From a checkpoint of a small transformer trained on Wikipedia: MLP 384 GeGLU.
Each number is 500 + 40 x the weight over its row's rms, rounded and kept within 0 to 999. Layers, rows and columns count from 0. Numbers have three digits each. The size before them is the row's rms in percent of the matrix's.

# layer 6 MLP gate, 384x96, rms 0.399, rows 289-317, columns 0-95
123:539467584482498536529487478544545471453506449485361521521536430511502528510471497464519460489484440462511521515484433444497521528553416564506478476548493569545467474453491503533513433463564426484470461451460483478496512532518472514515518468547457575481540508560566536453492479508545456504
102:500509477464550468536456463543506491495538452490477486562492536533454514570471540509443467428455513476489588437519490428487415500568506551594426429527535530524489483521485498450525482533579496541488469463445529427448474468526407484534488501531441514523511533492509513522443485449492515505
100:553508557573469589476496512540390439458506440461549505515467480548499494442464510463522548561460524512477433492514507442504522437467475497541482529526477541506498516432417501543480531489464531490510532494577547505496572502447490598541470559489520461520507489506528506489583439466488514501
117:522501499517489494456494474542456470452490530486485559525544515564539523513496568450511509383462504535501551460509478446499545519490556596492471470469495537489534503545524397402493495518491497555495566501469469461516541537449490606506453469540449463490581497546478525481490487522479486575
108:534524542479441515505484452568567454454503522545504504561526444412512582469482458545477456508478477514523505518518452567535499604520537480574528428422529511501396504484489482473492514461489530595448431513476473506512493525491505520519460497493526500475470434569482522491485482454515519562
102:544472519560548499498484459570511498464453504455507482556538487438526467461537494532483456496511502426523482482551596587458506512542517426525499482493473527494398501529497515471505495595402531482516451486517520522538496488506471421535540486495512536517492589497558423533516432502502439524
107:414471476480513497460510542460449563532487527434489423413573527489555482525557500531503562486492491452548557536528553512512531521523499522514510481594483592488490474501482487560521442428451457540540508493454531513587512564561481497457518563494515484501518487456499509520563488525535503565
097:433483474517437566485498457517452524546527476542539505449495556509521491537439546461536515515479590496491537471486547572530428502515489504503461496447498572409475471483435502474523507584564555535438558523531481523509514455536452523430462540494544516496547497553495498588489463501443484533
104:452465498519488505574492426401595517488567515472614469511488516504516520510429458469517435502578489470508476522555499523499506504493467473515474511497451507553522488489562546469491452495474411535598477556508508525544522457561451532507488529519537556528517558493575529469523478501506502543
091:500487472510549486467480454552595514384428562475499492424497529557531601512564525449406462438520421505453531517502538510393498480518508519510537558466466508517543516508451555537486520503506522506533477495505528490519502548479505454502556476486543504459498475488486529489435492469463450494
105:457436460494471485458556496544493443470495463583572485533539573475491502543538479525560450440564435500498444538436495515482551488535469469500515574505492457478480463529518539556434514462518467473526515572573479426435537490491507544454531502486571462555503468546514455529456551516535496486
092:470480493523470468505519557480492520577467485467568428514501537495473500532457554553554549519566514562503485518525526449432442491492513452450521548453510498486506487405454531479555504435484546459487502520448522536465549474531490457526465533536492495542518441513428587493596481503541468590
104:573470483447539454443520483524519416485492530511515491583416508488519495513483493507495525514515453469446555513537474417504500519439524504493548508434491491457489504494558507497495530543493550508472505525568410531486420494489559567476503630467538533535485412514512470550515482474539440493
101:470458430473520477512429432480502530527521504523481438571479469507470547551503495539437591432528508471524614519557445505455491499484483434514487498497539493523469492474573489523457472491565537472499487529483431453508515464447415465494544500519535531573503500539561497435540555516544499537
104:520557496468527514446489523516479505483515490391463550496454516492503454551553548518530548506504544456540514464445486488502515449418596428535531432492456492518517530495471537554534471490557479426535519481554517461476571527490476511516565576413515462518481555560517438485433495507491530501
097:468434434532469573540481488476493531512464473499512510519460491418503489549435491481517496508515430577545498494466525479506497494508503502495521555436531510522477518476449414529533502526520424542385479470445500494595528503501473505458477381486486562446530551512486530490451439456453509476
098:486436523512481457493474535514494573546533524438509470475526537419487506451447517503495457530485535433526449509524464545432574503456543552577527544431434476436466478499538442561460503501514464491554420536519447459518516546531531470478453512509454469581485522535492494415515492529450503476
098:496544416446519451480510533471535473415484456566479416506478462576517466498433468460504493503504479486470452514438503498451520536467525499485476561563440489461547503520530590482532558532559532510468498553464467503458454548479495435477538440563467453495520525542491517467529403454484502511
090:497444514457546464478534464530515412438494496516504521529531447483534505552505506544522449497512454429474554505473547517525558445502504489462465519513528431503512586493447479457463488478507504564501558501412497434462450466443520377501562504518417484546440496533522485451509440478503523475
100:462462431558537462515524491518561429522509460533496466507495531448490478492497449524495414495490524462419503472475488551387495469457459544514442513481537420486443473474556459466569504517472515560436497495502544485427524463468493532479529568610531490458518540498459495502488572504482487516
107:486454452481563512459593451550552453395471504451540536507497426519460439475487493583551572514473487467532510532448456513489477513483483508505524489514504469573455564458531454462478515496570498514487493532498501513465466524446514441459477502526551472417513396530475506499537463466486456543
102:480513422512502544473423568569482536483513469429500447469524514539507510470532486408506564532503492442506555502424444519513483533530494499536461441485533490515503504483431510515532553452540463430564537522520545440507522466488586494435429502541497495551522443487450484479529561518560499444
092:479609546488484494490480504506549539464445540489489492530531475435498473409542472489442537539470474441498534484419529429564461470498476530488531439489468541441544449513528554447511498524500499513476491353492553532495475480558511574556512527555481458499463496498504456517478522509470457511
095:489558433525540462492494459437498514549499550498552475507497499446525481488529487515516582497451488523475525526465537509552484431543477491518475485548389462519507482456546430468585557437497505484523532536449578419519443496518522531442483500476537449473472504529435488519588503578457524483
103:511454508505479527461491583509498523463515435502478497526510536429468583458574491568516494530484527495480459541524488510514511480520494585472585533490415492595530480447487561404538560468528583489508505523506478480561504488503531444446575443510491498453509443496517502538444468465521534515
107:539532472544458492490572458549473523473499492473399453462472537540441516447473502507514524487452564435508462563594518471511500536494490557532546526550474518502486460509498455494498563448537551454432495563517453448568471459476501518507480467489476520551444423431526544523535541526496469567
100:468503540440471518499517544491468555523446456513516473572558503493537473470523456519511548494478524473486512445540465506514570515500514527590403539534522508486493500488510460447483562457478590474461480551496480463531545475491478553443455465495447451482515493461460473602464557462458473613
110:570494514443534459455563459527517567548496518504512531478496543515512420516524565498518497493574489565543533486455520415434515479482524467559412594555498467501495472509477526461478467475489466472446470488547472438441473588504471583472500578461494456494455529531536500517504466515510466512
113:444553485496484491527516514478480477427468507426468523473543527467496464526491529487511453534531481548547529554435536532526512447527480478538580564474488542482527499493504530500486529446549508391569513523499557465451571451564444477513539516435482480513528587539518471466466483553434475412